Each number is 128 + 32 x the weight over its row's rms, rounded and kept within 0 to 255. Layers, rows and columns count from 0. Numbers have three digits each. The size before them is the row's rms in percent of the matrix's.

# layer 4 MLP down (transposed), 640x160, rms 0.173, rows 265-308, columns 0-159
099:086082135099099141131096159090185069098141131125139103128086126123135075074126126109129199165099112085123190121165074165164135115153078098196187093105183124112144115125126130132070150110086152129166123147126156102194121099104080113175149083127135132115144031158123187139115084166166120093172128156119175117131110065148129147162144131089106142158173109118162178134096118073114131154135084174125096058117139099094118120159078136143100125151076161075130129139151161108128153183099120
104:116114175174129127160117122085147155120163068117098147118127139150134138148114139098181052079108048206089094156112104096181088153129158141115212184140071166081130118138130120116122092209168131179125146159183112126136123161121117092142139194120109102097186181146111097171113164108111128140191097174160146139092163107147131115112142132160106111186161125121169195111114124148164065097119170113110173129178119140155141102146113159128127174072136142140153122110072122098140125088138116
107:118128165129168114085109097160104073100133127162084116140128116125134125141099135081149075131090128114084120151162099139113147099089123139055111181117130083115111042143113170168112162178190120122178093072136118174101099135147074133093070170132119100119125135114126123119160153157169080130102185122132140068131154165162098102088128138174151133127133168065155120132149124141054069097127138184168122067099081066146151092136160143113112099132118120172119173173147131154229148103151151
094:138086106128131089161138135145147121138194107092085128158065151148204096146102154133137132152144130152145096167149166195146152068067135118122144152191065131135108083201171138156092131172137129128156085083151102157152151104101054106138103127117094114187137147140094114139092142174155210092161126163154120161170103122106069107120128158118081097122155129192159157115096086171149063127138139117144062082142103170157140151175146097097113156131123172122115139180153095166121105088136106
105:127089119137121128091138076084121195128123150148102160118107179128125181140093167164145118094119121136139189153095098121165144104114136129118150097124127110111128099114178099141099104198126164143157061102141177115052127088138164127122163068182142171190116156135085107142155122047095085123117115100140080198131138122119143136091050150130126090168157139137149169146175088112084177080140119162130192132132106130172155127139088104106173154112088154172178066135060136104175127151154156
091:128179060122081090098141103112106126134194141143093081055167104141077060193098105127119141124108143142063132092141174115173117099137062115143136167151110100159175156160118109107134107083173107097110144096143129178135099161116148103185117160178137112114133081108118091086142118093144111154122124123149170099091091187110105091175148157115140154110100114155117157137188175138152161180069126083077105125160106173132168160110113103120072157105134135131148136115120131167119097208145205
093:126146071128196169153184139095105083134127155127193095107124131111178140072143140143122154155122121130144145163142117144137138108118042149128088132154113052081110087140162149106113123233094079095118109167151148089133135121083059190175179176090124103123127152082065152142146146150188134120119185141106107145180116107139120115184160108107114121145163108156134132104121138139095070155101127161116167130109080148121113131111127139130090074149096136073136133144139162174179102114055178
097:140094070150171109129068104121123135198124107140077169125122097138094169104079113188115180076121132109189145141110095163116124098098202133118165131081122148128149102106092145156090126126147139132098084162092109158105091109146116160172158102119206136222131132158098116152115168113179176133125138103133157095153128160118181187105102115067116152171142108106114126089126125153102109155116114118104062129108144146076133106163134183088118088138086131104152117178222183126112111137184098
092:108129025137101143167122105139111102183113114116166095121146114120167116141158110139122154043103165135098152109123189182196158120088170171160107137169160115144206116059157105216113116130089166143156132094094136126086137099126155119182128138169112108125134132122075104147131147145104156135097163086170169157184147155138126149192097117153160069131158198120123137155112070161146165115128130085088104148154131144116158179109173085164138128143148164113104046099157125139120115124124114
121:157182166096071089125112072111131133124153153077165135045161132122095054136110176168174124118122113100069079104145129108100103115166158069150142109139085168117136117127162085081145091153157174163054141109180133152120092131117093054117127117243098136126110078104120067086152133121106110139156139097111051129114085150136118122161195159116096181173138158146099144162123109107125108107162117139104102121171110137142166147157110095098106108097119104164153148120142119120147109136126188
113:078194098102140220104123140178148091099140100166122132116135102178139136161139121173070184108092156144116122120161111104115089175124156122103123120169140105087180128132114146124183108139127097061086137206130139128163129127123076180126163080120107153115166148118176118138124156116154153086162100143091124137091107141111066153118165099134202136102147150088134110178142187136107128208136084151136109125110125150076053155098094192144071173129188120081110099115126177125141152133111104
109:147183102140146152140144083110117122150116149102087094200145208197105173097110170160127189162131109147178162185103196165115215136116120114067153122072179134137099143147097157122119118093139151107154076154076118181128116136165096134086087119169154066110167120122100087121121116087117115085142148125133154098127127153112110158136104116070090145134122154078109163137140062149102190095168110113096106113159111118079116106141176143085156085137112165137161127150163118191111088164143157
102:137179074124114173110139160160112129143089164042116178126091170155124085110081142150112087064128163168133149160171126190134107109127182124136095148151177090145181156111144074121107131114136095136140090150128171124188173125117098121135146082188183150069136132149088150159088111105162132143156128087134113114216110161116080167090130175122135120155108177150103069148122125088174140150119134099121180137147082137109078133077084113164118059159106133137096162115102155161194099142130108
106:142113166122076141138131113143150112135173043117112072100134107047097144127122091189073120100112135107159129178074107079076119061155129109114121158123097121142172163144117136103165141172112147088142103070044147107135130119153120093069130103125061170146184152118129187059155149112140125088141164121125126157093144154155213168139120077173148114096192112096136108185111150122097099111171153108096079089126169122083159122124118099151162116092137123075144143115124113136178148155129135
109:173101155128149085114122111134149157124119089111086133117139103147158077104107172134059156155146134090187171130130054118123128118130163121151146152102131119114126146115124137129124118181151073123141152114154150112117151151147070080174095128126075099160104116159120123181183138087151125161150140169139150088114140146164083126084123150128133097105143126194124076162159182117074132128172108197047161073092155160158110080114122092118075194151077093080041170155149089171098155167148094
095:144086057137165123150149138182157100119156131083187122104159136175132088127052123157108139125068143149069118177097155175100129135143165137126123187129085184134132174088118135128100145174101117104148139147154087126146093089129126117150059089089107071108155090090150165116103107156156123115164148150124152122154131135116116129109098201109134063119164223172137107158186183183157140128147123104149128075098136160120136170196110104123105142146086141060118150117120125202148146104170119
098:136095158141130129095111136151176081079135070123112132120140068158101133111119086127101155143140123066157138146158154194095084178121103174121086108096077128143217102069095117133149094100095083131151091166110179097096191118139131124079155167085124147128109068134121150162144171135142101115114118168079112093143116084151157150175161067102117134104116066138158107155062138127164084136169067081185121122095191116178097106146152120151174160097118108136131192148149155117136177142118117
108:101146177071126119146116119091151070146071133116128157149133157066140170148073165068158123091092084126107122095125140155141146073206108149137125140192178112205192134145118069141174116135118151168131137069120157097167133121092143155181156087092117122115107103135134161171156136150168112113133080192180170155103151161132147138136124110192129100142112122126146138146113100133119071131084129140176141148118139085236161127195150161133074116121099146143154106116133127177155130125140071
094:072105097132077143147110219107120154127099120167071122131123156126082092122129145161153153129119168110113111091116093079185106138141195158110175129164131095153149127074116088161146142162153142094161184116095090135146169098082105181122141131141120146086142151163149141140182102079095104153101110121154087172115142104135138146060130134095128067164123170109105122156102191144116092123107132192122143110079106064115132033094081075167140140130092089121134059136094139181115117141186143
106:137163104109138127150136172154132108128151155117150106164064101105132150089087079108177175115130127116073075099084133071106153175107091145145187154118170112113129151080121077112167201165136101130123155156138086132086198094085141152113102197129150129127130118065116121087156131140067148122134108190107159069135112077089146157099127084081130156073181130091120148126143168124178172162093111099108108166092143137101134187140063109156173136175111155162131115144194118132145124175085135
106:129190197082089122101078134106112113110142146135175086101123106103083105135091095126135118079116106147122124131153119097201132164148166137144104137147127158138104178098175166128106137130151091141135121093188121149153113175071119162190148094114113105118144099115068122145152139178121076116101154145054143105180133085143148099153180135069110109148136143139142147164128177098115191126156137139145099127021131079094164133157107146108158208120196206151123106161082100102115090114111148
101:092087116121145121101112145175131121094175130155099085092136101125094166157092091180061090099185135125149109178140147125120163113108151156130108094138082161129153135128155173164176141058120148142148132127148169143055146133172138113125125139130074162031155166158106129085148174131151138108110098125151069113109101158119179133127035095106097094147152096096143150102121119155104074177155104142114172134097111147123169079099142163133061215152105154149141182140131165150185090158145144
099:144107137145100045137141122150125175137131052082123109087102074072120162147164138088130093109158138076178136137117126077158083148125111132145220086116109149096143137084072111089155113138108141186154092133156185138083113154114135151127163166174102125085128138139142115074135111116108153111104084103143112156139165149148140169140156109153126088088126166135189150127202117124143085099135094183141127120155092094109145130179154190156123201068156123042071143132170138155141127146130164
097:146133196158146153163102151176071136080090101124203074139098081101099133092186162131125177134081108129126145119132173151079103110072140156102095116151149163167158089163137133096124108113157147102156089110104114045166059142133163121150153151096097139095117089105134141111110160096149103047126140188130145083130144096110145057135170125137152097099160156123086131161196132130166081072202111157099095133121145114138098136136176101156125063151166109100101131099122129129144120169135075
109:109120170107114180100132101160186134115129141100135117156122078109124100170113152163080125142175103141086164064161125156163151151110117144127087117146134129141131123178085047137073168097124098132070095112077131128152114195143240143057118133186119139120143140111119082100163118117165127107212126104139065075101137143144149137175153086130140107123150171148161165120133097213149101177098129061112147090141093104095121099157142080078140155154157170128126121136123098102124162149148151
098:091099156141120163125165104103165125132116162138178157110105117088146039170058150118179115103087085144101154147109113135172094055171078127143149166134117151148122166109150123110127049118156146060121130099184121095138130172087063076116154156129042104122157057137070157125132142111118115164143110106152113108186110165140064119126109108131169126104151119192146121118154106146099129182104098141113124103119098135137126110150119124109067121155054110127077180150173136113160099103155180
096:143108162144173098099185123114114137093175195106134156094166134101161170139067195117108134099171235106144151133081102185180114128125087171107141112092162166137103112150110159117144107146140198158152155141106065109152160111107109207127145107145138141155127119129100147119111124106137086173117157164192107107130193134180127096130133096153182097102096187112134177126139114138119182138200109155113110164149165135147132066151165123071098108183108163133137098064108121113124127158116116
089:129104109134148109136118104127174084157106150115042153139117142091149164115146110112136170094151166110148178138134080161099082157187105135139156159055111140108105179060177098112135126114159119166101179164110174100143130072157100120100153131145117136149168103101110132137086113084176075118109142152134106100133144120073104149105101119165117127096172081174182116178185197128233142129121113129101146128150159145117088153099120147124109082090081117152209123094136183100135106193164153
107:121149152117077141109094153129140161128104123145098141132118109132133112188133147102216117085157065106096072092138109169157117046094146156147156218105085152149143080084116080173082127166147118119109107113131203168103170152149171163155113140176116073089090161120115124161097136091095099086132100097086103179086144140124132115157112098094110189131140100118186162147197139145154126136103132168121201135160131150158157140147200122104163122152085158120133158138100160101158150101178128
093:163168166128140143161107122153076137106138116075161112127095106100083065087109131230115107125073137133145141122098078117163194098177116135138121151104177126089119126187141158151106080126138123114143155087126144086139122153133077172128129157127114196117087104115118109157149132120116115124092079066069144121170089142160135152104176137156080115183116133128135074190090150225117135081162103157086196111144132169145092143082123136102127133156136202138105101087131180154106113086145137
100:162154078186121201167123111177119136144152119122152120105119105234175109139229072124084140139127125095131122123153120169138121075125140145139160146139140083148143131159076094160163015136112144089109165101085162114122112150133150127089158121118116129123145167140157182083103106068155158111161165124156120116172071157069135205117156138129167180122144141172120151136148168117158118143170112147123138156177066126098146094116177145137112100125129087110188106140102164118146150108118154
116:145145146125175071143123154166147115085132154102123156128132105090126131091150164101085156098113133142133116120112183113175104121137140173108154089165099061075058075142122190136111174159104113119201111162085110099178124072165090119132048113140218115123137142126149110149121149151124135126077132151111144124181119132092134187092076095117088131137102151154161118100131146187169090132181125118138110166104140148108166077050129112122096200102135104186122084179104095156108085102106104
096:100164202133090097125148174093159078177126097114187120223107132135129156138149070123127195144142108174110135132104148167108136110101108157112127178077157133092150151089134165148076124107143140136133112108090087105131138113149145188149108121214163067123138169137170105114106079140100114158082091135089164187132092130101173161141133135102144116170171113084106187146154107109106146164124115124202099128105117093066159136091147116164133130155155091156119106217171155116114146105149179
095:109165141141046186086089128154127154096189202130132086118114141165078133092124148156135137164177089166075156108128118150111111110159061145101092148117107130088151116109137166124121131104103169144163105071078137090128133096125113112171045112146159149139075156140130106113156053160148118110109164139145138160090134153092137113100096180122080129108052149140132155069147174164097140190120146062094166096177191095130125138126163088102112131106108136104112116069120165181177136112129117
111:139184120107155185164133117174175143135123076147145141130115112150159246123205074126096138094075107117098165144042106152101100139173133125148138119056128104134192161137132096110074116160142159088072167167166086113144130120155124086119163097103149100148095134133145101117140139108106160077146109107098125142121093118155152117170172170135147134110103087103104154136100114099101160158130112146151121109124118179144078188048078118112160103130090206120104136139091133149121193118143167
105:078159123127124186117128078147150117140049103158174107113136127117069116081084101175116130172158149181069134146117128150117123137168092196179149174047142161091093097125134111135099132147118116128108105069163182093130133116155179123120048116091138130091162151067119093117119182110089177102134165129096120148158131128159140147148197154157121064141127123085127146192145129127136130144135117130104167083112166100137082147119176080154091120147148105105147076111126131174114066161137202
104:121114167142134137105120149133139166132039142089112174092116117159144127112205217134117100108176117134161143109142195129113110135090152071118093064133139078153115122124151131141147142149128173112133162105079121133132149181144191129135153140187157192158120101148123102127116100136106159106083150172160115117192132141125113101084094140068134168130147129071210145135080108092105208129115112177161134142135140101117156136141141191137105068113144059118075145182203144116107104140140115
090:147114087101159140109115210092159139168088151132122194140134127108179150151145098076131116084168124122099117073117137132084076106143143176176106103128122115071153210126143106153140106160134142153143135172209119140094109125065164105183104167118136103099135066115147153109103152111086139159091099134188167072124179128148062155132103139152118096082159166136072144164108112111172070130153137097110175127123133149034120089094098158122137109114126186126129129150092123127136113138076189
093:127101144134089154172102167178058134118112119148155098084161151151115184105112129126147113118134153110091098146119052095121154119172149150124191073175154118074108106103136076111086168152160063094171100087150117085175190123147130126095117090197129171104126100161089106117156171149154139095124183129125130080186123107080119115124145191099089084112123173164116150120118170135109101128114213113120136146152161106140121115127054127090185126103184110140196176099081141133111138126110105
099:155139175107117067132106177198080087099126132167155092071154120134111138101150128076158148102174123094116076073158134140129112196135176125196131073133163122125088126114081097185143131128107153184143100176113145111070126113154205106121103080138147075134152094171173135086121176144092100122127158133153098112137165146192156140139153162171117141082120189141097131092101094079209127114126122127094076120118128158102171116137121158085156136156135135169172147141193120148131082146093122
101:069117130082084118113170137154106123107131122113164131137184117085167179154108108113079146086080122122120177143105162197066123139152203095079106083103147141103093120165148108118082122144104110182125127173139113146125156124122108076160114155094103165166147168078122151118152130132159091175122107089176217171135132153098173102069126190141102141153209110132120170126151160130137154216118121121105102138152147099145144133107085165156117155120184107128102064130168172119078107164150149
097:141126125191141182132127127123125066083121089097146163125150106123120083078092140098111159127125131140153154181152075143135119148129174137135138112135114084105160168132081062148093144061115099117160098171113151113131156159138135119086143134086116144140172110164177107091141154102113150106218127119121149187094078106088102135164115061093087126103117136075103124132141065092107081115126165160051145124217140110151158115178132120086098077112041156136182119130111096148109135195132150
113:107137126089155108112099102126116108120149179122117150135106170047117122176151089179074119149133128156145156123086140102152073094196106183119189146120110125110152135192099130155119145153116157102112102093127124178176150161127076116087158144184145123146114137106142113169176097184122143090111136068175118161141146181100111128103114197126103139153140157102151192122076062077128115091162112126131122097136117082132131132151192192121190188154110140208117115183114101085091095086118129
099:168126101158136089117139143138115136111167116181118124098127061114146155112111170164115133124138105081167137146142176127151181117176101163185058148149122176162121096134078125091127087221103140103167210167116136057135155160115116170089165123126144102124096160171032109035109114120150074089152099142122139119130104127127173152072075122145143149122125135122168124090147135139150171106138085151151101141164122177085163096089127120152098176114088129094128122121097103146159091179137077
# layer 4 MLP up, 640x160, rms 0.179, rows 266-309, columns 0-159
102:148184114133131134169171146088203179112130144199177090063162147080101153134145104058184131139120107163117123140147108130119157153064156129121112133118141175155090110091133137109161125186159082086174187083164141136088137099128149121035201130143142113103098128080038092166137142125086097172113137144111077152086127166139164170119101125101113131107107141098117102157095140107118108162153135124140165125158083113148148118101137142115135082166114101114100083071081102131091121152098180
101:111055161091079119178090174117147136168075107094095077035158147064136144139104124143151136120108140182129130115116135144099092142145115124095091089129164162105166119087174149068137077104087127140125171193136124114117138127126074124149160136119191110144167212134150100130129061111117111110057136120106127093161118112159121186139147136109111184123078126168115151146131117161135107090111133153096182135194128085129134167122096079153135138088141159126102133157132111181034109176146137
095:110096127076130135174159078106183121142117119140152170147112124113110059095109127116163074146073134090129099123103067119097163114157124128168084114098130176069154156065072177080171107165114101156084093121092177104117080115145150135151143154120122141168135135143150176159115138170118131176154180096107197090124104120077144116121063092097154133099091121151148087197130137073149159077070141154114087115155109064132091168105127136131201075141162179137143125131123109170125178137132112
101:160156165098154116063128098096162143077111120145148115119082102118113095153098146116160136168142125219124188189178141098148194151144157100122095067114130176156068151086151058108111141174125166124094133130129156108123122138145112133136132078109158146134094178133098142121102066128114131141121062126193130118092144121117153076111117120058152105153127140190125057063113132104100046129122108102107139154180135167127085145139148176153154103097097102081156149153144078178161095144105145
094:125103150153154161167128140137131208053181152127116094148180061127149150062124145187140200136143117097072121116134136063096123094139105138105145120125115121106134109138134129164141151144125126089126160182103158142135113140103111097161129120164178126098022165193109071143100150127055161143147136144131094205151144120067087138181130156173169144097130165145097187174123162152154151094110138160160120134140114174148109106119157127128128100133142121133097146046159138161164103107188121
095:151176211124119092129116131138133099170109129139103145090144130056124132108075173155065135160138122114165104149156218098165156130122148119124138154178117168125086129163155154136133100064202145128093155144131115127100117090155131119139114073151087193137123160121116163157125102070086151150140153172110143131060128138133157084101195064097189112142202152160160108147067206128142113155134128141060138115148094174169129117144102115123129117108148130178165129123132083140136153093190113
098:158145116150101117155150181064119174124082104156199137044138072136126074145139141127132088101077089109147131095115120144122118156150127147149185107123121151114146150102078191166150153156084118183103107076107145126161107149166152218165171123158191154136055106173086103171084122188112174132077148085174109087182094084172135166110125126115130163156090088107135165145093169121136137124124143113129150112119104146100132157169135143133087124141101160153123119172199120123102083126148088
094:141155165142123160135107143097183121186107172116145112096153151091107119165165151140204143168120114124132121117135184148142087125131091097176112177182101046122128174089089087138087164226102129126112145165153145117118150126141170161090147199131087116128104072147099110124067144131098108082100092150065090178112164046141142138120103115134109120113169127114089121101122142113153124179134177111119096125097116127142096151096177124116122165098185178123062194074130086150133096147143134
120:137217122118114136113137098145183138097075137115163129065092112094200129185135112106135092095140113158164139120107193186102132145148194149164089113148121133085072141161073091079172163113175141152127200129124073160120151123118118128120116136035132101132149130109147079161125131134145187102128123061152110085140110120133089111166100146089106135129124125158133128144122165185134098094087103158185152091170152137107106140126103088143102137159182124161081144110207171097137142090176111
107:159176126156166155065129080144155116090123117177096135099118148157083137152105176155071128115114105118117110133077138111090162136091159137132135180189138186086125137113161103118168120153169130111144066127098121118096169118130106119149111108144157085176087199099168123138233143114147140116162092061089135134087116055214131141193172139126109086101089142097122181158147124152122166088129137130148159112177096112118144163159137106099128105141161107131121038136118084097109109140081153
114:109145096164173205168118106153123137141116153116117127144107135123119135123143110108087160124154144149144156070136140187088240142127141088111135163070176139136168107153155152108160142051117106108099163114110087142107131114060075149063096090051137094135124120156126121119138177087078085088139130086174133150118148126113155147110134126180078111189115148114246103128158152076107126163124142146114144145133124144105089090159100163108180113129084139137136086120164127161129125177139184
096:167144140088107123106108160083142126129143136164107123165099143168094127072103120096096124202127094081126135141183142113114103145137128142128096173107147153090087107094125060217114112119105089200153154184162160178095135139085122152093123115137143170156099068191139085188049141145133120133123142177108139123087112143218109124084108154146162132126097098161151164141137139097114106124073138087110099133123107144060115139052157091101165180162141128164134156148125125126184079154087140
097:154121131107207119122099124129194127099094107119126125117119071069099086119175127145098105152128139110121165093160099165163152133097077133138110168088175076102101107149124122105087139071132086136091089088170166106107130176169102104146083126090110111159102148171126090124176159129096181131127168106117129129140136180167085073119140167119136129176134071143111116078071166106132043140094079143086090204112143128132134126170159081098084112139140121107169060106098129147135110202178108
109:128176180089161138058163108111167074145148143154138152163094094174161109094166086107129149117146160080137139125127113110111144088174132134158148180167118117076070093135106125112144099129164118113125139085124129185089052091102146097145131085122135107149126083130143087149133141120074150143150129150150111102151155148160108141205145142159121150165121103130141190105129158133158168120073167114115118149082088155093154132136129091177081079114108014124215115065098135164147169120086082
097:102057141118145170135129112107124136210145160127160097186107162095168071123089141109156148148131144125069168102120169109104085149097106110100084112111198088096161097102078171101135150130094153124231102097144135128100143156075109117163159113125124189186102089162105094165085100142135171079118082178178124105095122084099165106163092169089133125107111161131129143115161099157116112087178165077144141126119134083184175144141146170172119146170119124120080133134147107166090110172137115
103:131178091104141095114189185166150134136096124114130081143132081116111138116157125116182109099112133136118137135135136114150133139109151149113108096075118148134117124162158193168190085149091126159097140150119127139135109127101125105118150137170141180104134189120173108119124156106113061162109089093184157122159092203165134181085072117094149080141060172138201153164145102119120150096103160156145135113041176199066135150126133126158138123176175060150148096187152143110160099172080133
109:068105119131129132152153072155103146097071168136097121112077089159101147097104126184128066108072160126197108161173131100109157137128127183115119112153153182127172147078087130101130096089112176171155076187093155167153147154117122113096165161114104094166141117162125101104163104124161128111121196124052157182140139103119096109083145149136132126125136165134205137096169121124148070136122174194114162141088095114167110159139142140136130153130131096189082179149081173149109124059094114
097:119113167093165162143149151143167170129134122194075017113116190143150106122124122110056118192115120153146154198148112109103113093150086094155141106103146113125087097125140136141139058110154203147152138084063152146092106125160121163115191171122145155162148084143121137114115083129134138082146146133114096165102193109086129127074152133114120110119112090175150100141180124133155188110147098097126097126071168132133157212152122077112094145062133107149100151095155141122101155147087115
094:076108119112097129096093114146095103195087117109161121131103111135065122121120112098150124089099118121148098093150102113116147074096165174106133164138182143114126145210137181145130123174096122156061178178139186119108082149134129180118079076134098134154151067164088161125202186114139173033149179111191129070144062124112073140125099139139157084103129134105165147105163129122116118124125108172113110120146181127130064158119097140151176123094086117140149147111170160121173143121153136
110:184153163121137090185105124125092132146139214172127095138112055166101143102142152077147122115173124187130153146196103137170140123161149115170117115113114146150076138093175126110110140140160149142138111171172155164147105107153149153167111078061164130113085090132148070117170137163151160101122123175123114109067141145089122163059126143092105104120160163136101083082099126106135058067193144135139101096129164099146144128152140167145134141081118186084200077083090101084126127154134148
097:168120175104092197125183151113180117170112109137105099112093140108146116120123096122105124111149103130074130051132135116125144100149137123098084093144145102157190154156134128087135178110107148127081199103120202164115130113113101153088138110097114107168158104086209131096065108089067111101120098124160110109128094155130097045101136140141140140197106103156105137126151177099146182168099135047095111098172102161056116190121086141130145125113164126130101101149115103126082105160188141
099:089117137136137167134164142087141122112131166128108149133134178119180160181107101138062132106127125163126151165137161121161130033134108114122136127155165117114108136197165113130090124166170098143208165192120156178133180181123106128121126130122081184129138110171070053154133102116147155077135149085055121096145146138178145168159129116135188171082116140149118119178086152126099144174175153098156093100110065122107175110105108149082127145114126130155112081198198151113122119145178134
102:160060139107108100102147132128129132105124082126082164188184119094185156155113167146177121094143124100129153029101136139154103115132098148119187127152194147159126123142145105097157141103154128150157066115153203085162126129142123119112127145087171114125122105160140169130173098100108197166122154125127134122124142128078174082109138151148065150038102192104115126084128180122119109136116104120094144133176162143101099200171089064129159187138110100165075096095174151092144130123114125
107:141092129127153061113161136171097165158138143185078106204154104103159147203178117092106108141186093145124189173149101167077104085083139092077155149097167160156154104088157160150134129147160086136040103121195119113122140171092137098127150101080154156098137143098169107133203121123129125130189158198113092116119161174196128120111104103183133122076132099166101099110101108137107184170132095119089098107120136155130160098140134119148163085138142117107139165085146135119122129110132095
101:116113121146107135109136136097060138124095112105075097108133078184093171141134161169057052090096147107130083161146195133156107070125116130115198163119130104106152100148186174071137152128082159098140088145142101115180103136127118080087124162085133161183082111087143106130139164086119088102097128189154154138113121129126132147102128129109156140117115200104107155172097140102106139110173171113079179106129128150185144057121127116085139153094124138108173082189162140112070111133073094
098:114117176132167109142165124101081112096118129098119160073218108147148102117088121102154109084165159108092119143178157121136126093142181108067163141145123165139132104099088186135097106100149162105118122163110132126120116174133158159128157160093129152115075117138190051092194102089107121129202123090109068138105156168149065114176074109106184149091096146134141121146101162158087175100156118139120118086109194095115119106170109087124110155185104175145130125169108177071165161141167154
093:124097146131160152146138187059158222133057104116131146160152149116129088131059123163123130099117091067122152114115168174092099150110097140122136091132098099134105129077169058168154149136116102147150096100149098132143125162140130090175100187151120118106112173151118134155112150117176063065132101118108125094121098150151144113106162130083110089138088124112111102086167125117139094126150127070164167181118178111138179126151174109149140113113187083152218155120163093102128114120090037
099:168146133094157070128140109096163090120107107125123118206132148112122078120106121164117132101182096106150138185181181130161136158188159140097136105112153189149122103152181163120153159114136130134155139147129118114051166096106066096150151119036166220095113114114149160179135127125108118102096117070151111117133090161163146149111130204160178101108030130164148111123117104153125134108089141143129149043078148144118126111124088126136155119165099104105142162161113115174140164107159172
091:165169136089114086102054099118144105123141123113196054110132160095134153087098115179182122147143151145135134100156129074067155137148139136164143110068162107143110118118174104156134167111115061135124115109130063150126203135149138116092074079142155131146187156100174145134147088068163091089152091105124150138101096128126091141091162134093124172105140175187132137115119115164110094131116149153146105131120109200172087115121066177079200112146101049131126096119164153141092123129170104
093:072108137193168169113213070142103134117154131108096121127097060156089163125114161180076106139147148118091081082155066094094153078164184120110125158103125171083078120135119086103157094125123131124131144160076185107095154129129120108167201088073122102138107166141144125109079168100126115139110171114131150137195144171109124170096147090098147136099125236125137103177125128093122133130151118161123078133141106105175131111130125077146185165158099111098130128130146167096143144108183116
102:111121099082041161124110096149089095160158142109105133168169179139131118127132118096158124103160052101137162078132113161142073138149129090127116111098097132166097139088117136124156150118178194143036101131158134135110119131119089163132140099201149116154157074140148089113072114137133148154140158149150180091118094164164137119158143140124112148138128128153225111125164119131100109116111124133131166149187147204143085125126110076044173116110131113106131061117110122171120186219140148
102:152092093164135182154099106170144131173122193099154095116107150145150112159116110156176147124128095097146175130115097135086166109125113141154140146060094154142109100043127129171095190109159184068166120108165092164126108134149066154116144102152218116167080105115114113142132101090151095181137145138154116142103061155089117079095137056118141120093136059125137117167124127163140176144177121171137067151144092149146140129100118141103107138095081143148122091220161140153165171111112138
098:144159117121172145151213104107153153152065103125140152154112142138185092119157126117128113051108186089156140142154112088151122080106179128096153100147161086140170101108143121119101095095179115186131178153191108118131108117159102141083141149120150162092114134155127122190132141080087148124150149147148147098144067143144098083087139184131146149135112154084131155126177108152113102106166095131197187115145064193092133124161140146137086168162127094054106135206128158071169123173153130
108:109162157128152088173107110106144145067140183143079133117117160226086135089137140083153110125117152112070143121156098097074133103101168125148171165135084205107109107107139114182200132156108096126062095088139125080112111183078195147096159094081129143129149117090139159121111157104076120109135181081111160149070090164138122139064135174096103167089113103141157195118104154126144112143117112138106071140097146102189112155102102121152120135098116154104162123127173160138088166138107089
103:071182074090127120135159077130104109158131099139099105118101155090083184148135141162127113101179079142084165158184116113099106136161157123100162189173077177151055128084176109136090112143125128100177120107092149134134179092130123195179175100156144191168112108142113153101147132174123127116129137095111154176147147127177122115085140095107102169123084128080068145084162078141155132100103117134090147180100159168145143070089129118179163138150165140155091117155119137100088157067154171
096:129163161150096109128149143169114094134203144132186138149151121119083176127107136073155164155150118098128101122064114145169086099164171099104114129115161156071106122126134119103140140088096146128100060150101108184115101089098198085109101095122148117094077115104179156153131150128053099112162162122036086137065146125134122073162175179144112125150120121169126024132155147167197136092122144105112140109125110111120103146179142141185131153139103194088143106118111173151147155117102129
093:119129157203136138136174159139090118177189156167208165110084129135153118140136151143142112135084102141097178110143097118104138116146184118164140109120125124115154097146159055152097095144146093132075151109101094146189124162196156116170176098105087145163135065111172075121172100120108097177128076074179043095092126103113122164108167111124160115157090133131142094144100174092151101109104149103161136176103124085102158088092068185133102109097163162098105127090100112145100149170121127
098:081161180155140114135111118076109122145137176119106160094128106194122109130208129160135165105106111088117190157138138123108134146125104125123089123145148166106194151187153146198136106134157133120081150094127105111116130128147134198182161156106144100141160133116157131157098040113109151088045130107073130205102096095135097135104122111082165169106140122136137149105093093121161160127099128092148166110151154209115081121095186132129141164070124155097114143164150099138091063117098054
102:128076127127074138180071141159142104124120182106149119110180077144130109097154108141135135148098112103140124165103107079155143066139108097104124147121115137196157192176108145105079079116119105150191134131144170077147118117082088216134169151155116208154152127147124103148129132093125130119079140145121150166174136100170133051120120139104165155094125100122138164109213145165088155154164192089148145142134131212087145136094142079159129133170172145100137105163130146117113156128201152
097:099146179119161176146122103167116169129143085210133055097153140174101080161126148047096132144114127137174075099069121170092164149129148052144116140134134187094158125123069132152095101151168129157115150102100167140157185091119153074104139117063138092116094126119095113132133125168129121169085160140079069090183161129164143128086114108164174118111098152158107159102148161096109142095110193075151108140112123192142170150120102137146141088172169090172174154155109101132125130120139118
098:100100127126138126101167087121104138118112172196181190177195203123108134120149100109145120105105144198173150078116172139127138127109185058149064121150109081144145159071097144135097121087116089107159185154135138135118155130129153144078151128120124041159131112175079071130085163129164179094136109125135099129085137127118126158139167180122108187105093173104139155086140149115121154130104107132160107128118119136145129134101115167108150106087156081079138117150172170107198137108143219
108:110131181080087071162135097157122155136122110116133085162149184120140084186203094171107125131126148146065174052077144136098206130147146104194091157133124118154151094078111140157083136168143126115101181157138118129129076141107123147087116171109092148109188184172137120112129121098127165100162184095099163141070165206162155124151158149114214126096110136164094132101146108088145146147127124056141110135126111151109148151121153092078164154124129096079104121091116105126128167153153131
095:065138130179147094141138153097115155124173104110114048103156148084162113117155115100097096160129100142121169109127135128122085128154095141154108150174150109114130118109088100116176151203121153207127185157117171187128152165144135102128185125135125133126135052196177105111159090176105090170154033150117172097094092142115142201089114141149086141091128065194136126161140128124091141111137135102093151141073101129156195112127110143113131140133126104097062119104126140159176084130098167
097:106089151145118133094124107191120136149093148137124124087161123086140139128138146133107180167152151168171100102193123101095102119123149089133152122161110160115138098111157136075210221121070146128093131170092116174141159112064088120100118176162124133136128136151151080120124132152173144058123132124144141101149125133124069219153157133098112159124075118162120036150084097138159129138150130124106158092122107081140049114169139120071178111072095124131169205109127117143121144066132131